{
  "n_layer": 12,
  "d_model": 384,
  "n_kv_head": 2,
  "head_dim": 128,
  "qk_norm": false,
  "init_std_up": 0.0375,
  "decay_fraction": 0.533,
  "decay_shape": "linear",
  "batch_tokens": 131072,
  "seq_len": 1024
}
Each number is 50 + 15 x the weight over the matrix's rms, rounded and kept within 0 to 99. Layers, rows and columns count from 0.

# k: layer 2 attention key, 256x384, rms 0.0329, rows 241-255, columns 256-383
# q: layer 2 attention query, 256x384, rms 0.0317, rows 242-255, columns 256-383
# v: layer 2 attention value, 256x384, rms 0.0517, rows 128-140, columns 256-383
# o: layer 2 attention output (transposed), 256x384, rms 0.0416, rows 128-139, columns 256-383
k241:56 66 47 54 50 40 59 46 44 56 50 54 52 34 49 31 48 57 68 42 38 62 44 40 62 43 55 61 37 85 41 40 62 56 44 20 56 55 34 61 67 56 37 46 58 61 48 37 51 55 52 36 51 39 44 54 51 40 59 46 49 64 32 34 52 47 47 59 53 39 42 55 60 61 43 55 42 57 53 57 61 50 72 59 63 39 43 47 56 63 51 68 81 46 62 55 33 43 48 47 60 54 39 76 49 55 47 37 72 61 59 76 52 65 47 44 66 49 41 40 35 48 35 68 62 54 28 42
q242:56 57 30 44 57 58 29 51 54 31 33 38 78 74 71 33 83 49 68 43 60 45 48 60 54 78 54 54 43 46 45 52 41 08 36 40 47 42 61 39 48 35 65 40 47 72 49 85 49 58 29 75 67 45 16 70 74 62 32 66 74 36 69 49 53 52 47 39 54 25 80 47 72 64 90 49 53 64 39 18 45 67 15 40 27 34 54 59 39 44 66 24 24 52 61 66 94 56 46 34 29 39 29 58 15 61 49 67 41 43 57 68 48 34 44 72 47 38 57 57 51 60 35 67 25 51 90 42
k242:25 40 43 50 57 84 63 67 66 66 66 39 44 55 43 62 66 51 48 54 61 49 37 42 47 63 42 55 53 40 54 44 76 39 56 98 74 52 55 60 14 38 39 47 46 26 40 48 59 38 60 33 73 70 63 24 50 25 28 21 53 61 30 41 67 38 80 42 28 36 77 31 41 43 41 60 67 66 53 39 49 26 44 43 55 41 60 43 50 44 42 71 64 39 41 38 58 32 73 48 52 43 59 63 53 22 62 79 79 56 37 39 40 32 37 41 56 60 42 28 53 44 49 39 46 68 48 55
q243:56 63 49 57 40 52 05 57 28 61 21 76 26 70 71 62 57 65 38 40 48 48 55 61 60 40 44 59 52 41 29 21 44 26 67 48 48 60 30 47 65 36 51 45 65 39 54 66 37 21 85 22 42 42 74 31 50 53 31 38 60 32 55 37 42 43 53 52 59 40 56 51 56 51 47 71 47 38 55 53 24 48 25 60 38 55 29 60 58 39 44 32 72 37 66 55 68 60 34 35 51 46 54 73 61 52 48 69 45 51 33 34 29 92 60 20 32 33 56 60 25 56 71 47 70 43 69 51
k243:33 42 65 36 43 64 65 93 50 38 67 39 52 45 64 39 44 38 29 49 57 38 60 59 57 32 34 69 33 59 52 60 22 60 60 36 29 59 71 30 56 51 64 66 32 69 30 15 34 57 34 54 39 47 50 56 51 35 66 52 32 68 60 82 58 56 41 71 56 51 54 32 64 47 42 43 38 49 48 48 65 68 70 55 51 49 60 57 32 63 47 43 48 60 37 43 53 51 28 50 66 54 40 24 53 55 58 24 47 43 81 43 83 63 33 56 66 45 65 65 44 38 53 58 51 57 44 70
q244:34 47 57 32 41 51 55 35 40 57 77 59 52 34 37 20 69 53 41 32 51 57 37 57 40 89 48 53 29 48 57 58 46 44 45 67 48 45 61 50 68 43 38 55 34 41 38 66 37 33 43 31 35 65 27 67 45 62 59 41 39 46 43 42 24 74 30 62 59 02 51 54 46 66 66 47 27 56 33 36 51 46 28 50 57 35 53 46 58 43 59 39 54 52 66 51 52 54 44 52 57 41 63 44 69 67 35 56 29 66 20 30 68 29 64 38 48 56 56 49 53 56 33 39 53 43 79 55
k244:45 41 66 62 61 74 33 56 45 39 51 46 49 48 67 65 18 49 62 49 29 48 89 45 61 39 25 58 64 53 61 40 57 49 48 43 46 67 65 35 53 64 55 47 50 33 51 42 21 56 54 37 49 50 30 49 59 49 45 41 35 55 64 56 79 32 37 40 47 48 34 72 60 33 73 30 71 40 39 65 40 52 56 56 54 42 52 54 63 67 30 62 69 37 51 49 41 44 44 58 38 55 38 83 49 32 60 47 56 46 70 52 30 37 78 45 60 53 51 57 52 34 72 37 49 46 66 80
q245:38 56 33 74 75 51 53 40 75 58 29 91 41 47 35 68 44 43 27 44 80 47 52 36 69 36 80 39 45 47 45 44 50 38 68 42 68 47 47 38 54 24 70 44 71 32 37 71 44 37 67 46 54 39 62 35 57 37 39 43 50 39 56 69 24 42 62 40 63 63 63 55 63 43 58 70 48 70 56 32 55 25 34 48 59 40 52 46 63 36 42 33 53 27 39 71 44 52 25 55 66 59 55 40 59 50 37 47 36 70 46 46 46 46 48 41 49 31 66 17 42 39 24 46 44 40 31 76
k245:60 28 55 42 58 47 67 96 00 44 78 25 50 52 55 64 56 53 52 80 44 46 62 60 49 58 53 49 65 51 41 76 53 38 74 03 40 44 44 46 71 31 23 53 57 63 46 35 62 49 66 37 29 26 46 57 52 46 61 72 62 59 58 69 53 40 39 71 47 64 33 56 19 69 32 15 56 44 65 64 64 47 67 77 62 47 26 39 21 58 52 58 31 50 42 49 33 69 17 65 60 51 60 68 57 73 43 16 40 33 65 49 56 33 62 50 49 46 49 85 67 53 29 48 39 40 53 44
q246:31 69 63 64 35 52 46 46 69 63 34 54 52 61 55 53 30 28 26 37 40 41 55 55 84 42 69 59 04 33 31 78 38 29 71 64 59 27 47 71 53 33 80 48 49 62 43 71 51 66 15 39 42 48 54 22 42 40 48 62 59 64 38 65 61 46 70 64 39 58 32 65 57 63 63 29 68 63 75 61 44 70 34 82 59 59 42 47 73 43 67 52 60 57 50 53 32 30 35 56 58 74 45 25 59 62 48 57 52 46 55 53 64 54 93 50 30 65 50 45 51 55 78 40 43 75 73 66
k246:30 34 29 46 32 86 60 30 46 35 38 60 59 47 69 51 54 51 83 66 22 47 36 57 59 32 40 40 42 62 56 51 65 55 36 27 27 43 69 30 65 43 37 44 32 74 26 47 34 57 55 46 67 46 24 47 51 45 50 57 30 41 49 69 46 58 44 44 68 77 70 26 68 75 73 48 27 20 65 68 57 71 48 77 66 31 61 66 53 37 36 74 38 61 64 48 75 49 75 61 41 52 70 61 44 94 78 61 42 56 24 53 66 48 26 35 44 73 42 60 38 23 73 51 41 34 46 38
q247:60 32 54 43 60 62 71 62 29 40 49 30 62 37 47 47 36 28 69 65 56 56 64 52 27 71 72 72 04 46 50 72 69 41 39 39 55 77 65 44 80 53 57 56 38 39 62 58 39 60 57 78 28 74 56 48 44 49 58 54 59 56 47 57 66 34 66 26 64 55 75 24 48 47 42 49 59 50 80 60 42 36 80 63 39 77 57 46 37 60 69 59 58 41 66 75 69 55 57 55 51 35 61 36 56 36 54 53 41 23 51 32 55 81 57 54 43 17 37 40 36 50 80 55 73 71 27 30
k247:37 65 58 55 24 59 27 18 54 28 33 28 33 64 91 59 23 59 53 53 62 60 26 52 76 82 46 75 53 46 23 43 44 54 50 60 57 44 58 39 59 52 77 45 44 22 46 44 38 36 38 78 73 45 50 66 23 37 33 52 49 46 32 68 29 55 37 65 51 64 35 38 53 47 42 58 35 73 65 36 61 59 32 39 41 77 69 36 56 39 57 66 39 47 66 60 27 49 89 33 49 14 54 56 48 57 59 74 63 58 53 62 47 63 32 31 49 31 63 38 54 25 71 52 42 57 48 45
q248:35 42 51 40 57 60 41 48 40 52 55 76 45 75 24 66 72 56 36 35 61 61 64 52 85 70 32 42 52 54 72 43 77 41 69 71 81 50 33 50 36 37 78 25 81 53 60 60 61 18 42 25 58 42 46 11 90 59 62 35 54 63 24 57 62 51 42 38 45 54 32 27 57 42 62 65 79 52 53 42 51 24 35 41 60 48 53 41 23 36 73 75 56 46 67 87 52 54 62 41 30 43 32 26 62 42 36 76 56 36 79 59 42 62 38 48 82 67 47 62 54 30 51 45 68 29 56 63
k248:44 60 55 42 92 18 44 47 54 30 49 68 49 21 11 57 39 38 32 37 45 43 39 55 32 39 60 53 53 33 43 68 41 68 70 34 76 67 23 85 45 52 49 54 34 42 87 58 52 61 52 29 34 39 54 44 56 53 39 58 64 32 78 58 48 53 55 12 52 54 23 76 18 40 46 49 42 91 59 57 20 32 47 54 54 53 37 28 78 28 69 30 29 44 20 38 32 78 00 67 49 53 37 59 36 24 15 34 38 51 63 48 43 12 48 74 68 35 49 40 64 75 37 60 53 77 33 31
q249:36 45 33 68 57 75 62 51 38 81 36 31 75 59 81 06 39 75 55 41 33 66 55 38 63 64 36 25 41 58 54 90 42 42 65 49 27 32 37 47 33 76 59 42 29 57 33 38 50 51 60 54 71 60 45 55 70 64 52 58 80 39 33 51 18 52 31 65 32 43 52 48 41 64 83 23 40 50 27 33 45 55 52 46 56 51 50 39 51 68 80 80 53 32 44 52 48 36 23 39 31 61 67 61 81 47 67 31 67 45 72 69 63 51 44 46 37 70 70 46 45 65 47 61 71 43 31 94
k249:26 81 47 63 20 60 38 75 52 38 46 53 37 54 72 51 52 45 40 45 55 52 47 60 48 38 42 50 49 34 40 22 56 27 44 52 34 41 32 43 58 41 27 68 62 58 34 55 56 41 30 52 47 38 52 55 41 66 50 43 59 80 58 41 67 50 38 44 62 63 40 57 43 42 60 69 53 34 41 51 67 60 44 30 63 21 56 43 68 01 37 65 70 53 29 43 56 45 53 34 51 24 56 50 38 54 65 49 46 68 42 71 46 70 88 22 44 68 35 62 62 26 67 48 22 69 73 47
q250:39 50 20 30 49 64 58 45 75 91 57 59 32 37 14 51 37 40 45 71 62 43 42 49 44 65 68 27 62 58 72 29 55 58 68 53 84 57 27 43 49 65 32 74 59 47 55 33 51 30 55 43 44 24 60 45 47 48 65 25 49 49 29 42 53 69 30 56 59 56 61 41 60 59 19 60 80 68 23 37 48 10 64 45 64 31 38 77 49 47 37 49 56 30 31 34 48 37 58 69 62 57 66 52 36 46 66 53 72 44 52 65 64 22 19 62 47 40 65 58 45 25 42 17 53 29 53 72
k250:51 33 54 29 46 09 44 79 42 45 64 48 28 33 16 45 53 18 54 72 77 42 60 82 34 44 80 69 38 40 59 47 34 72 68 03 52 49 50 51 50 56 71 36 65 50 74 34 58 63 36 48 19 50 26 49 36 53 52 49 46 54 51 58 32 55 48 45 54 65 45 74 36 31 41 49 49 56 67 39 58 55 75 81 43 50 44 42 37 65 42 49 44 51 45 71 28 32 00 53 59 57 15 38 54 41 31 29 37 55 42 54 45 55 49 38 63 67 47 66 55 70 45 84 47 41 57 50
q251:73 49 84 30 52 48 13 47 50 43 47 53 33 53 80 53 39 33 60 49 33 39 43 49 37 77 69 73 58 26 61 42 25 49 66 66 54 60 49 69 59 49 31 33 53 36 28 99 34 49 55 54 44 35 72 49 70 38 55 55 57 56 39 66 47 74 30 28 51 64 59 31 29 72 40 63 28 68 58 59 72 57 50 28 47 76 47 41 64 29 74 42 63 38 50 78 49 83 50 50 62 37 70 46 44 59 65 49 51 39 35 58 53 46 70 40 38 75 47 42 69 73 85 60 46 62 24 21
k251:48 44 58 47 83 03 58 57 95 48 53 61 50 74 44 60 62 49 41 42 63 57 41 35 45 53 39 60 66 19 47 59 47 42 69 63 77 59 58 29 39 37 47 68 70 28 75 56 46 24 67 14 34 63 46 34 40 55 64 48 40 26 48 35 61 46 65 57 57 51 08 51 19 24 51 87 62 52 36 35 21 34 39 49 82 50 67 45 40 46 54 65 53 58 48 64 19 41 61 57 45 68 29 53 71 49 32 54 93 60 64 35 14 63 67 47 63 49 62 68 46 66 27 27 51 62 80 54
q252:60 44 54 67 47 66 33 43 45 47 67 38 56 65 42 55 58 30 56 59 54 37 36 51 15 44 49 43 54 46 66 41 68 45 55 42 42 39 59 37 59 57 49 31 26 48 44 38 65 53 52 49 53 45 55 53 47 53 17 41 71 64 41 37 41 45 37 38 58 72 42 67 60 52 42 54 44 55 69 78 70 73 62 51 46 44 44 37 48 36 43 44 44 60 66 53 62 23 49 46 55 68 74 75 27 59 54 75 40 51 68 66 67 49 30 65 49 37 50 65 56 62 73 22 53 56 60 45
k252:48 62 49 53 50 66 45 80 45 58 61 27 68 55 84 43 37 41 43 48 50 61 58 68 62 54 35 84 47 50 23 34 58 75 34 51 30 68 89 46 92 46 27 48 63 76 27 50 48 61 51 85 34 40 47 44 42 43 63 92 60 48 75 81 48 71 61 53 64 35 49 55 72 59 49 75 43 39 54 40 60 46 61 50 54 32 53 57 49 24 50 47 51 53 62 74 47 59 73 55 80 42 49 38 48 50 49 72 30 47 29 35 72 42 33 20 41 53 46 65 44 44 61 46 51 57 61 53
q253:83 47 61 70 43 50 48 40 76 42 50 49 42 24 44 56 52 49 53 52 47 41 49 48 39 45 24 57 75 48 47 20 62 55 36 59 62 47 60 44 46 38 40 47 60 45 60 47 62 70 63 63 49 37 68 70 48 26 48 60 49 46 55 77 43 23 63 31 34 77 43 46 51 61 60 62 52 63 56 19 53 49 58 35 62 63 36 50 53 54 46 44 33 53 42 57 83 50 61 58 51 66 67 38 42 65 32 79 37 65 47 62 70 55 37 64 35 53 38 60 65 48 58 40 58 69 57 40
k253:57 55 53 47 69 48 41 59 56 50 67 63 55 45 53 64 47 55 58 47 66 58 32 54 52 21 51 49 64 64 60 64 42 58 49 56 44 61 24 46 52 64 58 69 48 63 64 42 55 10 60 38 48 41 50 52 53 27 46 45 45 63 67 47 39 42 73 43 60 68 48 61 21 29 47 55 82 45 54 50 24 24 50 55 54 74 53 33 63 73 59 58 66 50 38 40 22 43 33 52 23 34 55 43 41 23 52 62 74 57 59 59 24 52 50 54 61 61 39 43 50 58 47 62 53 63 37 57
q254:63 53 27 41 69 37 49 53 38 55 55 43 86 59 61 69 69 46 37 33 26 39 51 50 45 58 52 44 28 52 52 41 59 15 11 45 36 47 26 28 52 30 52 52 42 41 70 70 78 36 64 43 53 91 63 23 76 42 69 18 40 65 39 48 24 38 59 43 53 42 41 65 39 40 42 72 67 74 73 54 46 64 39 27 65 64 45 36 73 34 61 33 57 40 54 68 51 48 48 72 37 45 37 51 51 42 38 66 48 69 50 60 50 29 55 30 55 51 52 59 50 73 68 46 77 57 51 80
k254:57 71 51 71 67 34 69 85 16 50 70 71 39 26 08 65 52 49 62 62 65 43 41 78 38 31 57 50 70 56 53 26 58 63 82 27 49 19 63 46 64 65 50 60 52 64 61 27 40 69 46 32 09 18 28 42 42 46 64 49 49 79 57 42 62 46 58 37 60 66 32 70 31 63 50 39 52 42 56 51 51 31 33 67 68 51 42 63 65 42 26 49 60 54 42 70 59 53 19 71 57 58 38 38 68 40 27 00 58 64 87 34 44 55 60 56 69 55 57 67 45 47 19 40 77 38 40 52
q255:51 22 75 68 47 52 53 32 36 65 38 45 67 53 47 51 35 47 46 50 45 29 33 41 49 56 40 54 37 59 37 73 51 67 45 30 59 54 47 45 44 50 27 39 43 34 49 67 56 60 54 53 67 53 64 55 61 54 55 34 46 45 30 63 70 53 56 39 55 58 58 51 39 43 16 60 48 45 32 27 60 38 55 56 79 66 65 22 52 62 42 53 68 66 42 43 52 55 55 63 45 59 50 36 40 38 40 48 55 50 30 59 57 67 55 32 37 68 20 59 56 77 41 63 51 53 39 70
k255:35 48 73 43 32 60 50 52 31 41 46 50 58 54 57 45 38 39 60 46 38 38 51 45 71 44 44 32 57 32 44 69 44 43 46 34 30 38 53 40 52 65 61 28 72 63 53 57 45 51 76 50 51 57 57 63 50 49 29 39 24 47 54 45 54 74 39 41 55 51 39 36 45 58 60 32 47 34 50 62 52 50 53 70 29 33 49 52 79 54 32 39 49 64 62 47 39 57 65 31 24 33 54 35 47 87 50 99 72 58 62 52 35 59 50 37 59 64 59 43 47 21 54 51 57 38 93 33
v128:39 22 72 54 33 53 47 54 44 38 55 55 68 55 30 72 99 28 26 25 63 56 57 36 40 61 44 64 72 61 48 68 41 68 41 57 40 36 27 69 52 62 47 77 38 38 55 43 30 52 27 66 34 65 40 52 72 78 68 44 27 62 30 57 53 57 56 33 43 56 62 64 59 66 48 60 51 59 75 61 60 61 13 55 20 39 50 30 68 49 39 64 56 23 51 50 47 48 44 36 26 43 49 41 48 44 49 67 41 95 47 46 61 45 61 69 23 84 44 54 67 37 51 44 20 67 23 53
o128:55 36 62 58 43 22 23 34 53 58 31 74 82 36 79 47 00 58 62 65 35 38 42 71 54 54 67 55 35 26 27 40 59 34 55 49 52 67 70 55 46 40 31 30 45 72 49 63 50 58 59 31 59 45 54 48 61 33 30 34 53 49 56 19 59 47 73 61 70 55 46 43 53 50 47 55 50 41 54 51 20 41 48 58 52 61 56 39 45 58 47 50 61 41 57 39 34 61 48 44 55 33 39 61 40 26 55 49 57 26 53 46 37 51 69 34 63 17 90 50 56 29 53 52 52 48 62 48
v129:46 68 50 52 61 58 43 53 51 68 42 62 41 59 41 15 30 48 32 49 64 55 40 42 36 61 31 46 46 43 47 42 55 38 28 51 54 51 48 45 54 23 54 58 32 46 38 48 63 54 49 52 55 48 30 73 46 30 42 51 28 32 66 63 66 90 41 68 52 63 35 45 48 57 75 47 56 49 45 38 63 48 55 47 49 54 53 37 48 52 19 51 73 40 50 65 63 50 61 59 53 69 66 75 63 52 58 51 56 42 44 45 51 61 44 49 74 60 37 55 60 68 41 36 41 47 43 70
o129:50 56 68 51 61 53 46 68 63 49 49 36 58 59 76 60 70 56 69 63 51 55 56 54 63 34 60 45 69 65 60 41 50 49 35 35 44 50 59 38 37 58 20 54 47 58 57 35 44 44 62 61 56 54 47 66 41 54 78 29 26 53 50 56 54 44 60 43 38 33 56 57 35 43 32 43 60 53 53 49 46 61 66 47 39 49 53 65 40 58 57 65 50 68 49 42 52 48 31 45 48 56 28 61 41 57 40 49 54 63 40 60 53 39 42 63 40 67 53 53 59 52 36 93 70 35 58 43
v130:46 56 09 37 52 48 59 64 56 50 38 36 57 78 37 42 74 29 58 56 76 39 68 57 16 59 28 51 67 61 51 51 71 66 44 45 58 26 57 79 53 94 38 76 31 41 46 50 33 54 33 44 58 94 41 62 75 69 28 46 51 37 36 31 65 60 43 43 39 29 68 45 46 67 28 45 53 39 51 60 48 70 71 47 63 38 34 30 46 41 55 25 41 21 72 73 57 18 47 27 69 13 41 58 44 63 44 52 43 49 32 25 51 65 70 36 18 30 31 53 78 66 46 28 51 70 70 33
o130:61 24 75 32 59 68 21 52 67 49 44 56 69 64 73 27 37 45 33 22 49 59 50 30 94 49 70 47 35 50 39 33 50 29 87 45 54 59 58 53 46 10 61 28 53 51 56 92 66 38 52 62 39 37 25 44 60 31 55 46 48 69 71 48 38 43 50 59 80 58 53 45 52 77 52 55 36 45 48 37 65 28 15 43 46 40 20 52 54 26 51 55 61 90 18 49 40 48 45 37 41 47 31 44 34 74 45 63 60 38 48 38 38 56 61 48 94 54 38 46 52 36 58 39 38 55 67 76
v131:50 43 00 78 60 47 51 60 52 68 45 46 66 36 30 44 49 43 32 44 51 59 58 50 21 58 44 40 25 51 68 66 75 55 49 39 37 58 61 72 49 64 26 38 61 29 55 42 30 37 48 49 57 67 69 56 90 64 55 31 60 36 56 29 60 72 47 27 29 61 49 41 57 38 66 65 34 54 64 48 44 52 45 55 27 30 60 39 69 53 56 42 80 48 40 72 49 82 38 21 23 55 81 30 43 53 35 40 34 88 37 43 54 56 53 68 33 53 25 66 66 65 68 56 22 15 38 54
o131:68 20 74 61 40 63 42 48 55 48 42 51 51 51 74 53 55 74 31 29 46 56 48 53 79 55 62 66 54 42 42 42 57 43 28 30 55 62 64 18 44 27 24 44 41 57 55 55 60 50 63 40 36 47 61 59 26 51 62 52 58 57 68 47 54 25 64 51 80 55 57 56 35 55 38 42 39 53 52 47 19 30 34 16 65 56 35 51 42 59 21 40 31 54 64 38 33 56 33 55 69 38 31 58 53 40 34 60 60 30 35 36 46 42 48 41 69 46 55 44 69 15 32 33 55 52 80 53
v132:22 42 35 44 31 55 00 43 32 23 53 58 31 85 39 56 55 46 36 50 54 55 13 53 25 51 62 76 28 43 10 61 44 64 58 52 50 67 51 88 37 61 58 68 41 35 64 68 65 40 40 56 37 44 49 54 16 84 76 51 11 41 45 34 64 57 48 53 37 44 52 55 60 52 50 41 59 37 12 41 47 57 90 54 72 34 53 75 68 43 45 54 49 53 62 35 41 73 57 14 24 68 48 58 33 50 54 38 71 73 52 69 48 50 37 51 32 74 40 37 86 47 49 34 38 60 35 43
o132:69 05 49 62 41 33 53 67 62 33 18 43 48 61 59 09 29 53 71 52 63 41 32 66 59 42 99 46 38 60 58 39 53 16 39 45 68 42 74 21 46 24 26 31 43 62 56 59 54 46 45 54 46 48 55 46 45 42 51 28 45 45 39 31 32 31 56 68 62 65 34 77 38 61 47 66 44 50 56 43 51 58 47 81 58 80 47 53 54 43 27 30 48 56 40 40 72 41 45 55 62 34 63 60 34 76 53 30 44 20 58 56 43 53 78 57 70 21 69 47 37 40 72 67 49 02 63 61
v133:52 49 35 70 51 47 36 39 62 59 72 32 36 49 29 51 64 33 71 55 46 42 87 69 44 54 66 48 83 59 74 45 43 44 45 63 46 31 52 37 46 88 27 90 67 55 46 72 21 57 49 55 32 23 43 59 74 36 32 54 51 65 37 44 46 39 45 34 47 42 45 64 52 38 20 58 40 42 61 69 49 52 49 46 41 48 37 55 43 81 29 39 43 54 43 37 46 35 43 51 54 46 31 40 47 53 35 67 49 52 31 75 69 41 51 43 42 49 51 35 58 42 47 60 68 75 36 58
o133:54 37 45 24 67 39 58 53 39 73 22 78 53 44 50 58 20 80 64 43 40 55 41 51 71 46 58 61 45 37 43 37 40 35 82 32 48 60 39 89 62 29 71 33 65 60 52 67 65 71 25 46 54 39 31 27 60 54 21 40 53 57 40 48 62 52 39 65 69 60 50 47 54 70 75 33 40 45 54 52 47 03 53 65 68 33 44 50 57 29 78 44 63 65 29 49 38 43 51 59 44 62 24 49 59 45 55 38 49 55 71 35 38 70 50 55 82 21 43 56 38 70 86 33 30 52 44 73
v134:57 88 57 64 37 55 34 62 50 50 63 39 32 48 73 68 20 43 35 52 42 44 38 73 80 57 56 61 37 49 44 60 36 47 46 55 41 56 46 37 61 51 48 67 49 27 41 30 51 52 50 46 37 42 57 63 58 63 63 61 42 62 50 34 52 47 23 72 43 52 65 41 51 46 14 59 47 42 30 45 48 68 46 42 79 57 39 82 56 28 69 65 31 83 46 00 37 49 57 61 36 42 51 63 50 48 43 50 50 55 50 41 48 48 26 31 64 60 55 54 43 42 38 27 47 63 58 45
o134:47 51 28 47 40 65 68 68 59 36 26 28 42 67 33 09 68 38 74 53 92 56 35 49 00 66 36 34 59 66 57 41 53 51 41 63 92 33 61 62 66 68 71 37 50 52 60 33 33 24 23 65 60 51 30 44 44 40 22 46 63 29 62 46 34 61 47 47 48 60 58 54 56 65 42 67 47 42 26 41 60 44 58 66 59 51 54 55 33 51 56 52 52 26 35 46 26 39 36 35 61 28 52 54 26 63 49 35 46 42 56 71 49 59 45 49 47 34 63 70 49 23 60 82 61 20 49 44
v135:35 75 27 90 57 57 38 32 51 55 47 32 47 49 23 42 49 57 64 70 61 31 57 64 52 47 37 39 51 48 60 58 56 50 53 48 44 20 63 64 54 75 49 51 52 48 61 33 68 45 68 60 40 62 46 52 59 89 38 52 64 42 37 60 13 46 48 40 37 52 76 48 44 61 07 30 48 44 32 50 45 52 52 56 45 80 41 58 47 44 63 59 59 00 49 37 63 47 54 82 43 32 38 71 40 70 35 45 57 22 31 63 49 42 50 25 45 36 62 47 43 43 49 64 48 69 63 44
o135:89 49 39 19 28 78 44 30 44 78 64 64 38 29 45 56 64 32 25 31 50 66 60 49 61 53 06 60 03 69 53 43 45 41 85 51 57 44 57 46 37 47 96 30 60 17 54 75 54 53 48 74 63 67 24 41 54 29 41 47 42 54 61 55 34 54 37 70 39 76 41 34 50 80 72 59 42 46 50 47 53 22 00 56 69 37 22 63 50 44 88 43 53 74 25 69 42 43 56 67 40 43 55 26 53 60 42 60 57 42 70 29 39 54 55 39 62 65 24 58 40 59 77 19 32 51 52 53
v136:43 87 62 77 60 42 61 58 51 41 52 48 58 36 57 42 24 52 50 67 36 50 16 42 56 46 69 59 57 47 32 27 14 63 37 52 42 93 58 28 62 29 44 00 72 44 61 48 52 36 27 36 68 54 59 68 33 14 31 63 61 46 49 41 36 35 54 49 49 38 42 36 35 51 62 52 59 41 29 44 61 54 39 51 55 51 52 46 57 43 86 60 54 12 64 60 31 30 57 68 51 48 56 74 43 56 67 40 32 26 50 40 38 48 61 31 74 44 35 57 47 75 40 26 47 47 68 41
o136:59 76 47 58 28 64 40 50 34 46 62 33 26 54 51 73 77 20 40 44 55 38 58 38 44 49 08 42 67 44 59 48 64 85 40 54 57 22 41 19 50 81 52 50 45 42 74 25 35 55 70 47 48 65 48 60 50 70 72 53 48 46 55 54 50 49 47 45 45 60 63 50 27 47 31 50 56 67 42 48 61 83 58 39 31 45 57 50 45 50 40 52 30 49 66 53 76 60 59 39 60 62 38 47 57 51 37 56 61 65 47 73 59 26 40 46 22 84 25 53 62 45 13 71 61 49 47 28
v137:35 49 33 56 36 63 51 60 52 58 43 58 41 61 51 10 28 32 57 49 64 24 25 57 20 52 44 31 54 56 32 44 57 38 61 34 53 40 57 32 57 51 34 66 34 45 49 47 52 57 35 39 47 43 48 83 47 51 47 45 21 50 44 35 45 69 37 61 58 58 60 49 52 49 41 49 58 46 49 63 41 41 65 58 56 53 55 53 45 39 48 57 37 36 76 02 54 36 72 70 38 30 49 61 69 49 57 53 67 36 39 60 43 57 39 37 51 46 56 63 90 50 60 45 28 52 64 54
o137:66 51 45 35 58 78 46 46 59 43 41 39 58 75 40 44 91 55 50 38 44 75 54 63 65 42 73 37 32 61 43 40 50 21 37 29 48 35 67 61 43 32 46 40 50 40 60 59 51 45 46 52 44 58 32 59 66 40 63 22 46 58 59 72 36 47 51 57 54 46 50 63 51 62 38 62 39 47 41 41 66 59 36 73 61 45 41 64 47 39 59 43 49 82 17 55 30 36 44 47 45 46 47 66 22 83 33 65 41 53 48 46 44 45 53 64 52 67 41 48 52 50 37 64 53 22 70 57
v138:66 64 47 73 54 32 57 57 42 76 70 39 61 26 46 45 44 49 59 61 27 36 44 65 19 47 42 71 48 58 54 36 25 47 53 35 69 18 27 41 61 63 65 46 58 69 50 53 54 58 43 61 27 73 41 36 62 35 32 43 48 66 63 60 55 35 65 45 54 41 37 39 40 45 00 58 24 58 67 59 49 36 12 53 64 44 39 57 41 19 32 26 54 38 76 38 52 56 40 70 56 53 43 70 69 39 55 26 59 25 36 55 62 61 29 56 52 42 79 57 51 63 64 66 46 16 56 52
o138:41 46 34 45 67 61 44 35 54 62 38 60 40 64 48 53 64 44 38 48 47 81 48 49 72 61 80 53 47 69 38 56 58 34 75 57 61 43 54 47 63 34 71 44 58 46 54 33 42 42 26 46 54 55 31 64 61 54 89 32 69 48 15 84 58 67 27 70 41 53 39 55 52 56 88 47 42 56 38 46 75 52 56 55 39 31 42 62 59 63 87 64 52 57 18 46 35 52 50 38 47 66 45 35 32 41 52 54 44 51 62 54 58 52 45 52 50 74 28 58 66 44 32 51 28 58 56 57
v139:36 42 14 62 55 46 68 35 57 51 26 46 40 35 49 50 01 29 48 77 40 40 53 41 49 62 42 60 22 30 58 56 66 42 33 27 64 34 78 54 61 75 49 19 57 73 36 33 54 28 56 36 54 43 58 62 64 17 25 52 68 42 77 44 65 64 57 52 50 47 21 58 42 48 69 46 60 46 52 39 52 57 85 32 68 29 62 30 26 45 75 30 41 60 48 92 42 35 53 60 61 66 51 56 81 43 33 34 46 60 69 46 43 51 41 32 59 28 46 53 80 63 54 39 58 65 48 64
o139:59 54 58 56 60 59 62 77 41 61 50 16 28 57 51 62 99 61 36 18 44 55 80 45 41 40 28 40 77 61 62 44 41 57 38 30 48 71 56 44 40 41 31 74 53 38 59 57 49 53 59 63 47 39 67 59 35 56 73 87 23 61 67 76 66 39 58 29 64 40 56 64 41 69 54 48 57 58 65 38 45 47 40 00 52 48 53 50 40 52 29 54 49 63 44 56 74 46 27 34 48 88 39 55 55 68 45 81 53 58 37 62 58 48 35 68 51 50 34 50 58 48 53 32 46 68 46 60
v140:13 77 65 50 46 45 48 59 49 54 57 65 19 53 22 59 51 40 33 24 78 68 41 55 92 54 73 68 42 51 68 39 52 64 54 62 23 67 65 43 46 42 34 41 60 53 57 38 86 70 44 64 38 70 58 34 81 46 60 61 60 20 32 19 43 67 29 69 57 49 52 49 43 44 25 55 47 47 51 41 59 55 39 63 12 31 48 46 55 67 68 61 59 17 46 73 28 43 62 59 25 39 65 67 41 51 56 33 49 70 37 63 32 67 62 62 77 34 38 53 46 73 35 55 16 61 34 45